From a checkpoint of a small transformer trained on Wikipedia: value embeddings.
Each number is 50 + 12 x the weight over its row's rms, rounded and kept within 0 to 99. Layers, rows and columns count from 0. The size before them is the row's rms in percent of the matrix's.

# layer 14 MLP up, 1024x128, rms 0.351, rows 955-982, columns 0-127
093:38 32 55 44 58 65 55 45 65 50 54 63 66 46 46 65 57 58 34 73 68 54 43 53 35 56 35 54 54 66 68 64 53 36 51 59 44 48 46 56 63 40 52 41 41 41 48 28 63 50 44 55 26 43 18 38 50 60 64 52 55 45 55 71 35 44 56 46 28 52 40 34 50 40 42 50 43 58 77 38 68 37 56 54 28 44 49 40 36 59 51 23 44 35 52 44 49 61 45 41 71 43 56 47 68 42 64 59 56 82 47 32 58 65 49 53 62 51 45 37 59 52 53 32 45 30 79 53
086:48 62 54 34 47 74 47 67 39 70 55 50 45 40 32 63 52 59 61 45 47 39 43 59 43 45 63 70 38 29 29 51 47 53 57 56 55 31 67 39 43 65 35 65 39 50 47 38 66 59 76 50 55 55 59 38 54 55 45 46 27 55 57 40 30 62 55 42 21 52 44 60 71 47 62 59 44 54 42 64 59 43 45 46 47 44 46 69 72 56 50 40 45 45 28 67 67 39 39 60 71 53 25 39 45 52 38 71 45 48 64 50 26 30 58 67 50 56 40 36 62 58 49 44 62 40 43 32
109:78 56 41 21 58 45 54 54 59 59 40 48 43 41 66 64 41 78 35 54 54 25 70 41 60 52 56 41 64 28 46 50 45 51 73 45 45 43 53 44 57 60 38 67 16 58 71 47 50 45 44 53 55 50 37 52 49 55 64 35 35 45 65 62 44 44 50 82 44 56 67 58 43 30 60 61 37 42 40 49 57 61 43 49 73 56 56 27 40 41 50 65 37 74 45 66 62 58 59 31 66 58 72 48 55 47 53 59 43 40 43 38 47 40 68 47 63 48 50 64 54 47 57 59 38 57 48 54
132:25 35 41 57 43 66 33 51 51 36 59 52 36 43 42 53 65 31 43 34 37 40 44 60 58 43 62 45 49 70 52 49 60 51 71 67 36 49 37 55 49 50 42 77 57 35 52 39 62 73 44 40 56 52 73 39 48 36 58 48 57 32 52 52 49 55 54 50 45 60 32 49 40 65 51 67 33 51 50 65 36 52 63 41 46 41 78 52 56 53 51 71 57 69 72 67 44 63 68 52 54 63 53 55 41 66 77 42 61 37 45 42 55 52 47 70 55 45 72 29 30 54 49 45 35 43 74 58
097:72 53 57 60 39 53 63 56 42 50 43 40 55 34 59 82 59 37 43 58 56 36 31 38 57 45 42 48 55 44 50 63 51 34 29 30 81 53 48 56 47 61 34 34 34 32 48 49 60 56 50 47 58 38 37 35 57 73 40 43 61 56 52 59 51 57 57 48 58 45 58 30 51 45 58 65 51 84 46 52 65 32 36 48 43 57 55 48 67 31 30 52 37 32 64 46 48 42 63 59 40 33 59 45 44 43 64 59 34 46 76 28 37 50 53 40 65 46 35 53 42 61 29 30 52 48 42 55
096:59 44 34 64 55 58 39 54 41 28 50 51 57 46 44 43 49 50 53 47 32 69 48 44 45 37 47 37 46 47 58 31 60 42 49 48 66 41 60 41 54 48 51 36 61 56 59 58 47 48 48 34 48 49 49 22 61 51 30 21 51 32 54 46 49 50 39 68 45 58 57 24 33 66 53 65 26 62 64 49 69 74 41 47 47 41 55 66 38 37 52 64 56 71 47 47 57 56 65 65 46 43 65 52 48 62 54 65 25 63 43 78 44 53 49 54 45 45 49 50 66 89 32 26 62 32 53 63
094:69 63 67 31 65 69 59 60 70 59 40 53 68 79 43 62 55 62 70 43 53 50 42 34 50 67 38 47 60 49 64 50 45 50 47 41 61 61 53 70 69 59 33 45 42 60 61 74 57 47 24 48 60 64 44 67 56 47 55 70 46 24 68 41 35 32 47 64 53 40 59 24 46 49 31 54 53 39 64 57 46 44 56 44 65 59 44 42 45 58 16 58 36 62 28 59 55 57 64 44 45 42 60 58 61 55 41 61 47 55 50 63 46 47 50 50 39 43 42 59 42 52 52 43 40 26 46 54
104:47 63 75 43 50 33 63 49 49 70 38 69 47 57 31 53 57 28 53 64 59 59 82 56 56 53 37 52 48 55 58 46 53 66 50 47 63 45 39 62 42 66 67 37 67 62 45 43 52 41 46 48 74 55 80 44 42 38 63 30 43 52 44 83 45 45 54 49 37 52 45 42 32 53 54 56 43 43 55 37 46 56 71 55 44 54 36 26 60 35 63 52 44 58 57 44 49 53 46 53 43 71 64 59 62 46 57 40 51 42 47 38 55 42 62 72 54 33 71 31 45 28 75 40 61 53 33 50
113:35 60 58 59 55 55 64 43 52 49 44 30 37 49 46 57 68 26 35 67 52 35 45 44 65 47 40 52 51 55 26 70 59 44 58 44 33 54 22 39 33 53 41 47 44 64 54 47 41 51 32 46 57 32 44 52 52 63 75 57 45 62 52 40 28 68 37 53 45 43 69 66 57 60 60 48 06 39 51 55 51 69 52 48 43 50 29 47 36 40 52 47 38 51 48 47 60 58 49 45 58 47 63 45 49 34 47 49 64 60 44 49 82 53 68 60 60 50 48 46 73 62 62 32 62 37 53 66
107:47 55 42 72 52 57 51 51 51 73 34 66 62 57 64 53 59 54 41 51 46 57 45 59 45 64 62 57 20 60 57 75 31 54 49 48 56 54 69 66 53 58 61 48 51 74 43 50 57 27 67 42 74 57 56 36 40 46 57 50 52 53 40 64 47 48 58 38 51 45 55 50 47 64 52 71 42 58 49 49 62 40 34 59 33 34 65 50 16 65 33 64 53 45 44 30 49 57 76 53 62 50 63 65 62 40 58 63 31 45 36 54 41 56 33 44 21 47 22 53 49 38 48 46 54 37 41 31
078:66 55 60 38 42 64 56 57 33 37 69 38 37 65 45 41 50 41 53 38 46 63 26 46 76 64 43 56 41 56 52 51 15 51 52 42 45 71 45 56 45 43 40 51 43 59 47 56 38 49 59 61 82 37 51 45 65 50 42 39 62 24 57 45 43 49 39 40 41 58 51 43 48 44 64 44 39 37 55 42 40 51 48 53 52 53 53 53 52 32 46 27 36 41 56 44 72 40 54 51 58 38 55 45 65 48 61 35 17 29 52 70 58 66 66 47 44 30 50 72 66 71 56 53 36 41 36 72
083:47 57 50 40 48 56 67 65 59 31 55 64 53 57 61 49 66 62 19 64 56 41 54 34 53 66 43 67 41 39 61 45 64 52 43 53 44 40 39 40 40 38 45 34 41 70 44 40 77 35 39 74 42 52 52 39 50 44 57 48 74 40 67 40 44 49 30 46 43 70 41 45 61 48 54 39 45 51 40 62 50 44 35 28 54 52 42 53 58 29 57 46 30 24 58 54 44 51 73 67 34 42 39 59 73 50 35 40 51 66 56 68 65 68 65 63 74 46 55 49 37 52 71 52 54 47 48 58
108:35 38 37 51 53 53 39 39 55 52 53 49 45 73 49 59 52 59 37 48 45 37 40 42 44 36 50 56 50 54 72 45 45 59 27 53 58 34 39 36 33 41 63 51 34 60 66 53 59 21 51 60 30 32 51 41 41 50 62 43 81 45 47 50 41 46 62 34 11 54 56 34 38 79 52 55 36 44 78 68 59 60 53 42 19 44 62 56 46 33 33 41 34 54 39 54 58 56 60 49 59 54 59 57 48 28 48 44 57 51 51 52 40 58 51 37 32 46 52 45 65 57 62 42 68 57 60 60
107:40 44 52 47 44 62 64 57 38 22 54 48 56 50 51 55 48 42 61 81 57 50 30 43 48 52 41 43 56 51 57 39 57 79 57 59 34 34 54 38 47 50 54 76 35 61 18 35 69 53 68 39 49 45 52 32 75 34 57 69 60 56 41 61 31 60 37 38 50 57 76 39 54 34 36 40 63 77 68 57 50 51 40 57 41 62 53 61 54 43 44 58 66 56 48 41 52 65 51 45 58 48 39 31 58 39 57 56 51 28 61 32 59 43 33 50 34 47 59 47 68 60 53 40 60 63 50 47
093:62 54 71 58 55 68 56 31 42 47 47 42 57 50 59 63 54 82 70 41 66 61 51 68 42 58 64 82 41 40 57 52 70 51 59 40 54 55 40 36 33 32 36 37 50 52 46 33 58 45 54 44 63 34 40 28 43 53 51 37 46 50 56 57 49 34 65 45 45 49 54 46 70 47 49 67 29 73 49 56 33 40 43 49 37 23 48 41 74 66 54 57 50 50 45 59 65 24 52 55 61 49 57 44 58 59 61 62 53 47 20 41 47 55 54 56 53 55 69 66 44 51 53 43 27 54 41 69
115:50 53 61 66 63 55 60 42 53 34 64 67 49 50 77 49 70 34 62 48 43 38 50 59 66 61 57 39 53 48 56 34 56 34 66 63 49 66 63 52 53 45 42 47 57 28 37 67 57 51 35 51 38 59 60 52 35 70 50 51 38 53 36 63 53 49 47 52 61 56 25 59 51 23 28 63 57 53 58 42 54 43 44 52 28 34 50 32 77 63 36 52 49 47 37 63 52 75 58 35 72 57 62 59 41 52 32 55 55 54 28 29 51 75 40 36 38 46 67 51 56 48 69 44 37 43 37 48
119:53 66 57 69 46 46 48 48 59 53 50 46 56 60 52 50 33 68 54 38 60 45 45 50 58 68 55 71 39 49 44 44 79 48 79 55 50 29 49 45 57 33 74 65 47 54 60 43 56 46 41 54 45 55 48 18 76 53 40 79 49 56 33 36 52 43 81 32 61 42 51 58 49 41 52 49 35 42 80 56 67 66 59 59 51 34 52 53 55 55 56 44 48 66 47 61 60 50 38 56 38 42 35 38 44 21 63 52 45 23 42 38 36 45 66 52 38 43 49 62 57 40 55 61 51 62 49 47
091:41 45 34 67 50 43 59 47 44 46 64 61 31 36 59 44 54 50 45 48 38 46 23 45 61 38 41 59 27 40 47 57 43 56 37 60 58 24 55 26 39 54 63 26 65 47 43 35 61 32 52 59 42 55 47 47 33 57 81 42 38 48 58 36 51 49 62 52 33 59 57 44 56 36 50 54 60 72 56 58 63 25 38 47 34 38 71 39 49 66 25 65 62 41 77 52 52 67 32 30 62 50 50 44 58 41 51 70 53 53 42 46 61 60 57 64 60 33 54 61 53 56 65 40 47 53 59 64
106:59 51 54 50 43 49 39 57 54 53 55 78 60 54 47 52 46 53 50 63 27 48 40 21 87 42 64 59 72 47 52 36 65 51 44 60 62 57 41 55 60 46 45 64 60 48 29 42 56 36 62 38 60 49 51 77 19 45 45 43 42 54 59 72 54 66 61 58 73 74 57 64 52 58 51 41 41 29 60 44 50 50 65 52 54 54 59 52 38 55 54 41 67 48 55 55 36 47 45 48 57 37 39 21 36 37 43 47 44 40 54 58 43 42 67 66 50 55 49 76 61 23 58 58 40 41 45 38
097:36 34 50 24 41 50 52 51 57 55 59 69 54 45 28 60 42 48 52 62 41 35 53 50 40 60 40 65 80 71 57 60 47 48 41 50 69 53 47 52 67 48 55 61 49 64 56 34 43 38 38 54 57 51 47 46 53 40 70 48 76 59 46 26 29 70 53 50 40 33 77 32 38 53 73 69 63 61 59 48 72 35 71 57 43 75 70 54 58 28 50 58 44 50 55 62 47 53 61 62 48 30 57 37 51 62 46 57 52 50 49 43 45 41 64 66 54 52 57 61 40 56 61 60 58 47 36 67
123:51 61 58 24 72 57 53 72 42 56 34 57 32 49 50 70 40 52 54 56 48 42 56 46 40 42 40 78 50 31 81 56 57 40 61 66 43 40 37 71 43 42 43 43 57 47 57 41 34 49 39 45 67 64 53 66 62 48 60 40 42 62 46 66 60 28 53 47 64 57 51 37 68 38 60 59 51 57 42 51 51 48 25 61 50 60 46 56 60 63 56 80 19 58 47 62 71 41 42 48 44 42 60 64 59 65 41 46 53 42 56 33 50 36 64 59 31 70 40 49 50 63 54 68 53 59 45 30
083:23 63 45 33 56 33 62 61 58 66 35 54 54 57 41 63 64 53 60 52 65 41 42 73 55 62 35 66 41 38 59 42 57 66 32 46 47 53 55 44 48 55 27 37 41 41 60 45 57 68 38 35 44 43 72 49 52 45 46 41 37 50 42 70 51 67 55 60 67 46 64 55 45 36 68 47 61 48 61 56 52 53 77 70 64 72 30 41 39 56 54 60 57 51 37 34 50 67 63 75 23 50 56 34 48 51 38 56 56 46 64 49 23 47 63 56 62 70 49 48 42 54 57 71 47 58 58 38
098:48 39 34 43 53 47 50 36 60 32 60 45 57 55 70 61 44 65 57 49 48 48 44 39 46 61 56 42 56 40 45 42 52 62 61 42 67 31 47 49 72 50 50 60 30 48 51 40 77 10 43 50 42 45 52 61 40 37 29 54 62 33 71 55 45 54 49 53 65 69 48 48 41 71 78 61 64 30 53 57 61 48 43 74 55 51 69 41 52 58 66 55 44 41 47 60 63 50 55 38 44 46 50 68 49 37 57 74 56 33 27 55 64 44 36 69 52 60 42 44 48 22 48 48 34 46 45 71
123:64 53 46 49 35 53 50 50 47 51 64 45 55 24 33 56 49 61 44 55 67 67 64 48 39 48 55 65 41 52 47 47 48 49 22 52 66 49 54 23 17 28 31 67 59 37 56 51 53 35 32 42 52 52 17 42 62 62 20 38 39 27 45 53 44 45 36 60 44 55 43 55 52 56 49 42 56 44 56 43 49 51 54 58 53 38 42 57 77 52 21 52 47 54 46 26 48 41 40 52 44 44 51 37 25 45 38 61 48 65 48 65 31 68 41 48 45 41 53 53 37 30 44 44 36 40 37 41
085:47 36 40 45 52 55 61 36 57 52 40 50 43 64 46 49 29 58 68 62 46 55 53 65 37 71 58 37 52 80 48 44 80 39 65 59 48 48 59 57 74 61 60 59 47 60 41 34 36 38 65 60 54 59 46 63 64 57 35 49 71 38 33 55 52 83 46 79 52 61 54 60 56 23 57 54 47 41 43 60 52 48 52 64 71 44 50 38 63 59 37 53 55 57 52 25 50 49 58 42 56 49 37 52 55 75 72 59 38 55 52 27 52 58 46 56 64 61 34 59 38 45 70 37 50 49 48 60
082:48 35 51 61 56 48 47 64 61 42 39 47 36 61 74 41 60 59 48 51 51 38 62 58 66 77 43 54 48 65 57 71 43 44 53 38 43 56 53 51 43 23 61 33 58 24 46 49 53 46 41 48 35 56 57 37 52 28 60 30 62 79 44 63 29 77 44 43 45 65 56 38 84 31 36 55 50 45 53 49 36 50 38 35 58 28 55 53 60 45 56 45 63 38 37 38 53 54 43 47 62 54 68 52 54 61 49 48 39 66 48 56 47 60 49 48 39 59 77 47 52 55 63 38 63 37 81 59
109:40 30 59 41 42 46 50 48 54 25 47 66 64 49 57 59 44 36 60 65 54 48 52 47 44 71 34 42 63 71 34 53 65 43 41 65 41 51 43 41 42 48 43 59 52 61 58 47 66 34 79 54 56 33 66 42 56 54 52 49 46 53 54 62 62 50 70 67 43 55 48 54 36 65 26 69 52 70 38 63 46 30 65 53 55 54 72 50 41 47 69 44 40 39 69 56 48 63 45 46 51 33 58 20 36 54 35 57 49 33 39 61 48 42 60 59 64 78 41 53 38 66 30 46 29 49 30 40
095:55 37 39 49 49 33 76 49 46 40 44 48 45 44 41 40 40 50 40 57 48 68 62 49 54 74 40 49 48 46 51 36 46 60 79 54 47 48 59 38 68 47 56 44 44 63 57 42 58 25 51 34 51 45 49 63 45 76 49 43 38 64 41 46 59 57 64 43 49 45 18 72 45 48 38 57 54 51 52 55 48 52 47 77 65 40 34 37 65 51 44 59 52 48 64 34 35 45 58 54 62 35 40 73 63 35 32 75 34 40 29 42 28 35 69 66 47 56 71 41 56 59 38 51 59 41 52 28
# layer 14 MLP down (transposed), 1024x128, rms 0.118, rows 955-981, columns 0-127
093:60 35 31 61 54 66 59 45 73 53 38 42 37 56 41 60 49 52 40 39 44 53 44 39 55 38 71 54 56 54 51 60 41 38 34 65 51 41 31 72 62 64 36 38 40 42 59 40 54 29 39 79 89 59 30 59 28 65 38 46 58 57 57 69 46 41 36 30 58 47 43 61 51 34 47 63 58 56 47 45 54 49 63 32 46 42 35 47 35 59 63 46 63 53 44 37 30 53 37 44 33 62 41 65 54 36 48 49 59 58 49 41 69 72 57 51 42 52 47 33 43 40 40 41 30 44 35 42
084:43 69 46 49 52 50 61 42 57 32 34 34 52 40 46 41 44 64 54 30 36 33 62 70 51 63 39 64 49 62 39 37 44 47 22 36 38 46 49 63 57 46 44 66 52 36 62 62 57 65 21 69 59 44 50 53 43 65 50 41 65 60 53 46 30 59 55 55 73 72 49 58 31 33 47 45 39 35 51 40 42 39 44 68 47 70 50 63 31 44 24 40 37 26 22 36 38 45 37 32 53 62 54 48 52 58 44 48 43 41 41 43 49 25 58 61 50 40 57 61 45 48 41 57 60 50 47 33
138:74 56 32 50 67 50 46 40 60 34 47 52 61 36 48 47 33 55 52 69 57 60 52 37 34 45 81 49 79 26 48 24 68 51 51 29 43 50 42 52 44 82 48 71 50 55 45 72 49 47 56 60 51 42 59 63 49 54 38 38 71 51 64 53 45 51 45 66 50 43 70 56 61 43 63 37 66 36 56 57 46 65 57 48 71 35 55 42 59 38 40 72 50 54 64 41 53 56 75 50 65 34 53 62 36 44 51 57 47 48 70 57 50 38 50 60 45 49 36 59 47 38 63 73 47 49 68 46
122:33 46 44 54 74 40 48 46 44 47 21 33 31 39 45 28 46 38 29 48 19 52 49 62 81 31 72 37 59 47 59 62 39 67 55 43 55 63 48 54 43 34 46 65 64 60 51 52 50 42 37 65 45 67 38 48 50 47 40 21 80 54 31 56 50 52 57 47 33 34 35 41 43 30 45 71 50 55 36 52 55 62 48 48 44 34 40 43 53 50 53 42 63 47 58 50 49 51 51 80 50 39 50 59 56 59 62 56 44 60 43 64 53 58 42 46 36 41 43 67 31 42 41 52 57 46 63 38
101:45 49 53 37 43 42 57 56 48 66 30 45 49 46 69 57 62 66 59 59 58 40 30 41 38 45 40 43 41 75 43 50 50 61 48 22 54 65 46 67 35 73 35 58 33 61 60 51 40 51 61 43 59 39 54 45 42 44 30 46 60 39 57 66 55 27 42 44 33 65 29 49 55 47 49 36 35 64 17 52 50 46 49 39 42 59 59 41 33 55 57 28 56 39 51 36 63 52 56 47 50 49 66 32 69 45 35 67 42 36 30 79 53 74 57 59 48 71 51 40 37 51 56 30 57 54 37 52
091:50 48 72 56 48 48 46 53 32 58 47 47 85 42 58 50 41 51 37 40 55 56 36 34 38 49 42 45 42 63 49 49 51 66 40 39 57 45 46 67 66 54 48 44 48 63 52 40 44 38 42 38 53 53 35 61 41 36 65 58 60 58 64 50 46 64 29 55 43 46 44 41 37 33 61 47 58 62 19 60 67 32 38 38 58 36 51 53 37 31 64 29 50 64 35 32 61 45 52 64 36 45 70 60 57 67 26 37 31 31 48 72 62 36 36 51 46 51 36 39 54 53 55 74 62 33 26 52
096:51 49 48 60 40 58 47 31 65 31 65 50 58 37 57 46 66 48 56 42 45 52 39 43 41 28 71 49 51 64 54 58 29 21 51 47 35 41 21 55 54 46 59 53 60 54 58 45 43 41 43 55 37 64 50 50 45 93 35 63 75 64 51 50 54 61 46 29 55 51 60 60 38 62 43 59 45 57 47 52 46 53 31 60 36 49 62 65 63 52 76 49 45 42 64 66 35 68 56 31 30 37 53 46 52 43 50 63 78 49 56 40 46 57 62 41 38 54 59 32 61 73 64 59 56 49 45 40
107:46 62 42 52 56 58 40 72 53 44 27 61 52 59 43 56 61 61 59 43 56 57 64 48 36 39 37 65 71 60 42 46 63 32 45 45 51 50 53 15 42 45 60 59 47 57 44 27 57 38 80 24 58 46 50 41 59 51 26 44 59 48 54 51 48 55 77 33 48 58 61 65 47 38 61 58 58 42 39 57 63 40 50 54 54 45 23 64 35 41 46 38 60 55 55 56 47 43 28 49 54 62 49 63 62 48 60 44 37 31 56 59 35 41 29 63 40 64 55 56 34 53 12 61 54 58 43 63
116:39 36 59 30 41 46 58 60 46 32 50 76 41 43 36 52 50 15 39 59 46 38 55 49 53 52 52 49 35 36 82 38 62 64 62 52 70 49 24 34 73 64 33 58 61 53 53 46 42 63 41 55 55 57 36 40 48 33 49 53 67 40 31 74 36 57 40 56 45 45 41 39 33 44 56 46 65 56 73 41 40 45 41 47 69 44 45 55 46 55 76 49 63 59 35 49 62 55 67 69 45 45 60 40 41 50 45 21 54 44 53 51 78 34 52 53 39 49 49 54 49 48 43 63 56 40 48 58
104:64 55 66 42 35 60 58 58 40 53 67 54 57 46 45 43 33 57 74 38 31 36 74 39 60 42 46 44 48 62 50 44 78 53 55 74 49 65 53 55 39 50 63 62 50 40 43 56 67 62 54 68 48 61 33 45 65 75 36 38 61 41 58 56 58 31 69 64 48 53 56 47 46 66 58 48 68 61 38 65 55 48 51 35 38 44 57 60 53 72 50 46 61 60 41 58 81 47 09 59 40 47 51 59 44 56 40 37 47 55 52 30 35 67 53 45 28 54 41 64 55 51 49 41 62 61 38 55
071:42 50 59 47 44 36 40 36 84 47 45 51 62 49 55 57 67 46 55 69 43 47 59 28 41 57 49 39 61 45 40 50 58 36 72 50 66 33 50 60 57 44 46 33 36 45 69 55 59 40 52 60 44 62 57 51 39 55 44 58 73 26 53 75 64 70 67 49 47 57 38 62 55 44 48 48 43 65 50 53 46 44 63 49 39 45 59 64 16 66 33 61 48 59 57 53 54 78 38 54 49 65 46 40 50 63 80 64 53 50 67 33 57 44 70 38 53 54 45 31 54 63 55 23 52 46 36 54
088:59 53 53 62 52 48 46 68 50 11 40 51 59 40 57 48 47 48 53 52 49 51 29 46 25 55 61 44 60 54 57 54 60 65 53 50 51 75 68 48 49 47 33 60 42 82 26 62 44 73 40 50 34 67 55 48 37 62 60 52 45 74 66 75 64 50 40 47 15 39 47 54 56 52 30 41 39 53 48 46 40 34 35 32 65 47 58 35 57 51 52 57 59 57 40 37 63 48 60 59 66 49 46 48 80 58 50 56 39 53 53 52 59 69 41 54 38 37 53 58 65 48 32 60 39 53 45 40
109:39 66 37 68 62 57 52 60 54 56 66 58 37 62 36 56 48 31 57 57 58 60 54 44 60 58 51 51 63 57 54 47 66 39 54 44 33 67 44 47 43 65 57 59 64 63 38 66 48 44 58 32 36 70 53 44 63 39 53 49 33 43 39 53 45 40 51 44 34 52 39 62 53 58 80 49 61 37 87 40 44 54 48 82 71 38 59 47 71 37 70 30 55 42 47 38 61 42 50 58 38 17 56 62 44 46 47 55 49 54 52 39 32 34 36 51 34 51 57 68 23 42 57 48 45 45 62 54
110:43 59 39 48 30 41 39 58 54 54 50 54 65 62 49 55 53 44 31 27 47 47 59 51 68 40 56 23 59 46 46 62 42 68 57 58 27 42 59 44 47 36 52 53 22 39 48 66 29 61 54 46 54 68 31 79 66 42 66 64 17 45 46 37 41 48 44 33 56 49 48 83 50 46 47 48 64 39 52 36 55 69 35 36 53 52 27 51 54 65 46 53 39 47 47 27 76 54 41 46 59 41 35 48 43 42 49 35 62 46 60 53 43 34 53 51 53 27 58 54 52 48 67 47 55 55 33 58
097:76 67 55 55 50 52 53 47 45 31 28 56 48 52 65 58 34 78 43 59 57 50 48 41 39 61 53 72 51 48 38 59 80 66 52 43 58 34 78 52 53 53 39 60 45 64 35 63 43 55 66 47 47 56 44 53 34 54 61 66 53 47 56 52 61 80 61 53 53 56 46 63 64 34 55 48 36 80 60 66 50 34 69 58 33 69 47 54 51 50 23 53 59 47 52 37 49 49 58 46 58 48 52 55 57 58 42 24 65 34 50 71 57 45 55 38 32 39 59 35 68 69 47 60 57 46 40 48
103:80 47 48 60 65 64 45 48 24 84 62 54 73 70 32 64 52 66 38 48 40 42 68 45 71 65 64 55 37 36 44 50 53 57 73 57 56 44 74 62 61 53 61 50 60 46 39 42 52 67 37 49 65 48 68 38 49 59 42 47 50 53 68 48 36 35 57 46 61 60 38 63 52 51 46 43 34 48 23 46 48 49 38 38 38 63 61 43 52 77 41 61 73 44 48 62 48 48 51 52 59 58 50 56 67 29 51 57 53 59 44 45 51 63 53 39 63 60 70 59 38 57 52 30 49 60 66 43
121:65 40 47 49 36 73 39 32 35 41 45 53 72 52 51 53 46 75 44 43 49 64 27 31 50 45 70 61 44 34 37 48 55 49 58 40 46 54 68 43 52 49 51 46 34 54 33 47 39 43 53 34 65 54 48 59 39 58 69 47 39 59 67 68 41 47 36 46 51 48 48 70 43 29 63 48 71 55 34 59 49 50 64 62 74 45 30 46 40 33 32 15 43 40 36 60 52 51 66 33 63 59 65 30 38 62 39 52 48 44 53 26 62 38 53 44 52 48 50 46 46 56 37 65 48 32 55 71
091:31 33 52 54 47 60 48 44 66 83 49 54 38 24 38 42 38 36 42 89 57 41 55 55 68 46 71 44 37 48 55 35 62 64 65 70 54 45 46 49 54 33 73 38 58 57 44 52 45 55 48 55 51 44 40 51 40 73 44 54 43 52 57 38 39 61 48 55 55 53 36 46 39 40 46 63 58 44 02 37 34 61 55 54 25 50 51 51 35 42 41 48 26 44 49 55 63 60 50 56 51 36 40 45 52 43 61 63 47 59 47 48 56 48 37 57 61 39 43 45 51 74 53 54 58 44 24 45
104:61 62 33 67 61 59 54 71 36 49 58 68 43 43 45 50 47 35 38 43 46 66 35 63 38 45 49 46 40 58 58 52 57 39 27 44 53 20 33 61 60 30 76 61 49 74 49 39 49 59 61 42 40 48 56 43 46 51 58 77 61 45 66 48 35 58 35 36 65 44 34 38 56 51 42 66 51 63 45 44 55 36 46 53 39 59 34 38 33 55 47 47 30 57 36 42 40 69 41 51 49 33 83 56 51 66 55 43 52 42 29 58 46 63 50 52 58 44 52 73 57 57 59 44 60 80 62 36
096:38 53 31 34 35 62 39 56 74 51 58 61 43 53 59 45 38 62 39 48 29 34 65 48 47 52 59 37 31 41 55 33 50 45 48 61 25 69 60 59 35 69 44 46 40 55 40 43 53 47 47 66 44 58 63 61 46 47 46 52 23 38 57 43 78 37 28 49 52 65 26 61 52 67 53 68 51 52 51 72 65 70 53 67 63 39 69 62 59 45 47 57 48 40 38 31 35 61 29 57 49 34 47 60 41 32 37 46 57 60 27 39 57 44 54 65 58 49 44 35 47 34 54 52 61 53 31 52
105:39 48 56 54 58 49 55 24 51 49 56 38 54 54 47 43 46 56 43 28 70 27 47 28 32 69 51 35 61 50 43 61 74 45 35 54 50 46 53 77 67 57 46 38 33 42 52 59 73 49 41 48 52 44 54 42 56 54 39 61 69 53 56 53 52 42 57 56 55 47 52 49 61 51 35 45 44 64 00 45 55 41 56 55 71 60 59 63 39 59 41 44 35 42 76 51 43 45 35 50 52 39 54 62 56 67 62 40 52 22 43 60 68 58 54 42 46 41 54 48 62 45 62 29 50 24 55 36
084:54 67 54 52 58 38 32 70 64 38 55 48 62 53 32 49 61 60 65 60 34 67 58 14 44 39 54 81 57 46 61 59 62 46 55 55 38 40 58 44 39 60 48 56 53 40 57 31 45 49 54 46 50 70 74 60 49 59 52 69 68 61 51 38 49 14 29 61 50 74 44 55 59 65 43 47 41 51 52 45 62 48 49 56 30 35 47 46 56 63 32 50 80 46 44 49 37 58 63 53 51 48 63 66 44 37 50 52 36 49 22 43 48 42 45 58 38 50 65 50 42 49 43 23 50 48 52 57
108:43 47 65 39 35 59 66 59 54 47 57 42 41 53 46 44 35 31 45 43 37 75 55 53 31 32 39 22 47 49 44 39 37 53 70 47 33 56 61 39 51 63 37 62 32 60 36 32 36 52 43 53 66 40 46 32 56 76 55 49 60 53 63 44 38 49 41 43 31 35 46 53 55 40 49 43 34 56 73 51 14 37 40 56 65 58 51 44 27 43 57 52 56 40 41 47 66 53 43 56 44 40 51 38 53 53 53 64 77 52 58 54 54 31 50 39 72 53 58 55 46 60 71 45 56 74 24 56
104:45 40 62 44 46 50 52 27 65 35 47 71 64 27 33 39 48 53 61 44 76 23 51 34 63 63 42 23 49 55 58 42 81 55 65 55 55 54 67 62 58 42 54 54 47 53 39 51 49 66 47 34 66 29 51 46 68 48 44 47 45 53 60 39 50 48 68 55 54 62 47 44 53 57 55 50 55 44 47 37 42 34 80 58 53 63 64 63 49 30 41 61 43 27 38 56 43 51 58 45 55 48 35 55 79 71 69 44 56 48 45 43 41 52 58 60 55 55 70 25 55 49 49 51 59 56 30 31
091:53 49 75 34 41 46 29 51 58 61 41 56 44 49 60 51 42 56 40 56 61 52 57 34 57 71 52 60 42 50 47 44 46 30 50 12 22 40 60 37 24 38 44 39 43 16 46 46 60 51 42 55 55 54 63 49 55 33 41 45 61 57 36 45 31 40 46 57 74 51 39 42 43 38 41 52 44 53 49 53 40 51 28 60 27 62 65 56 71 54 22 47 43 27 55 71 48 56 40 28 46 36 74 42 51 46 44 46 56 46 41 75 49 59 48 51 47 44 45 50 44 60 56 38 42 46 66 39
089:52 49 48 55 57 45 58 30 46 35 54 61 31 35 36 47 32 64 31 39 45 46 35 30 34 35 26 34 60 29 47 34 49 53 39 51 70 55 45 35 39 72 37 33 58 49 51 57 51 62 39 62 58 52 54 66 51 42 52 72 51 32 64 54 48 49 44 51 43 47 44 71 68 49 59 59 41 60 78 57 54 39 61 70 56 49 35 53 53 61 41 49 29 59 53 45 62 65 55 53 64 29 24 63 55 33 63 45 53 47 27 33 34 40 34 57 52 51 50 56 46 59 61 62 53 83 56 58
127:49 51 73 63 26 68 65 31 51 46 30 46 59 61 38 66 41 48 68 66 52 39 39 62 47 75 37 47 73 51 39 54 46 53 53 76 21 39 51 52 42 63 45 54 30 54 61 52 52 36 68 58 58 44 46 70 21 52 40 66 38 39 57 61 47 48 43 52 39 48 52 70 59 57 37 59 61 72 26 59 37 43 52 50 45 57 44 53 57 49 69 63 43 50 53 60 60 50 53 58 42 31 43 62 63 36 41 43 62 55 79 48 45 47 35 37 67 62 24 49 46 46 42 41 48 51 45 55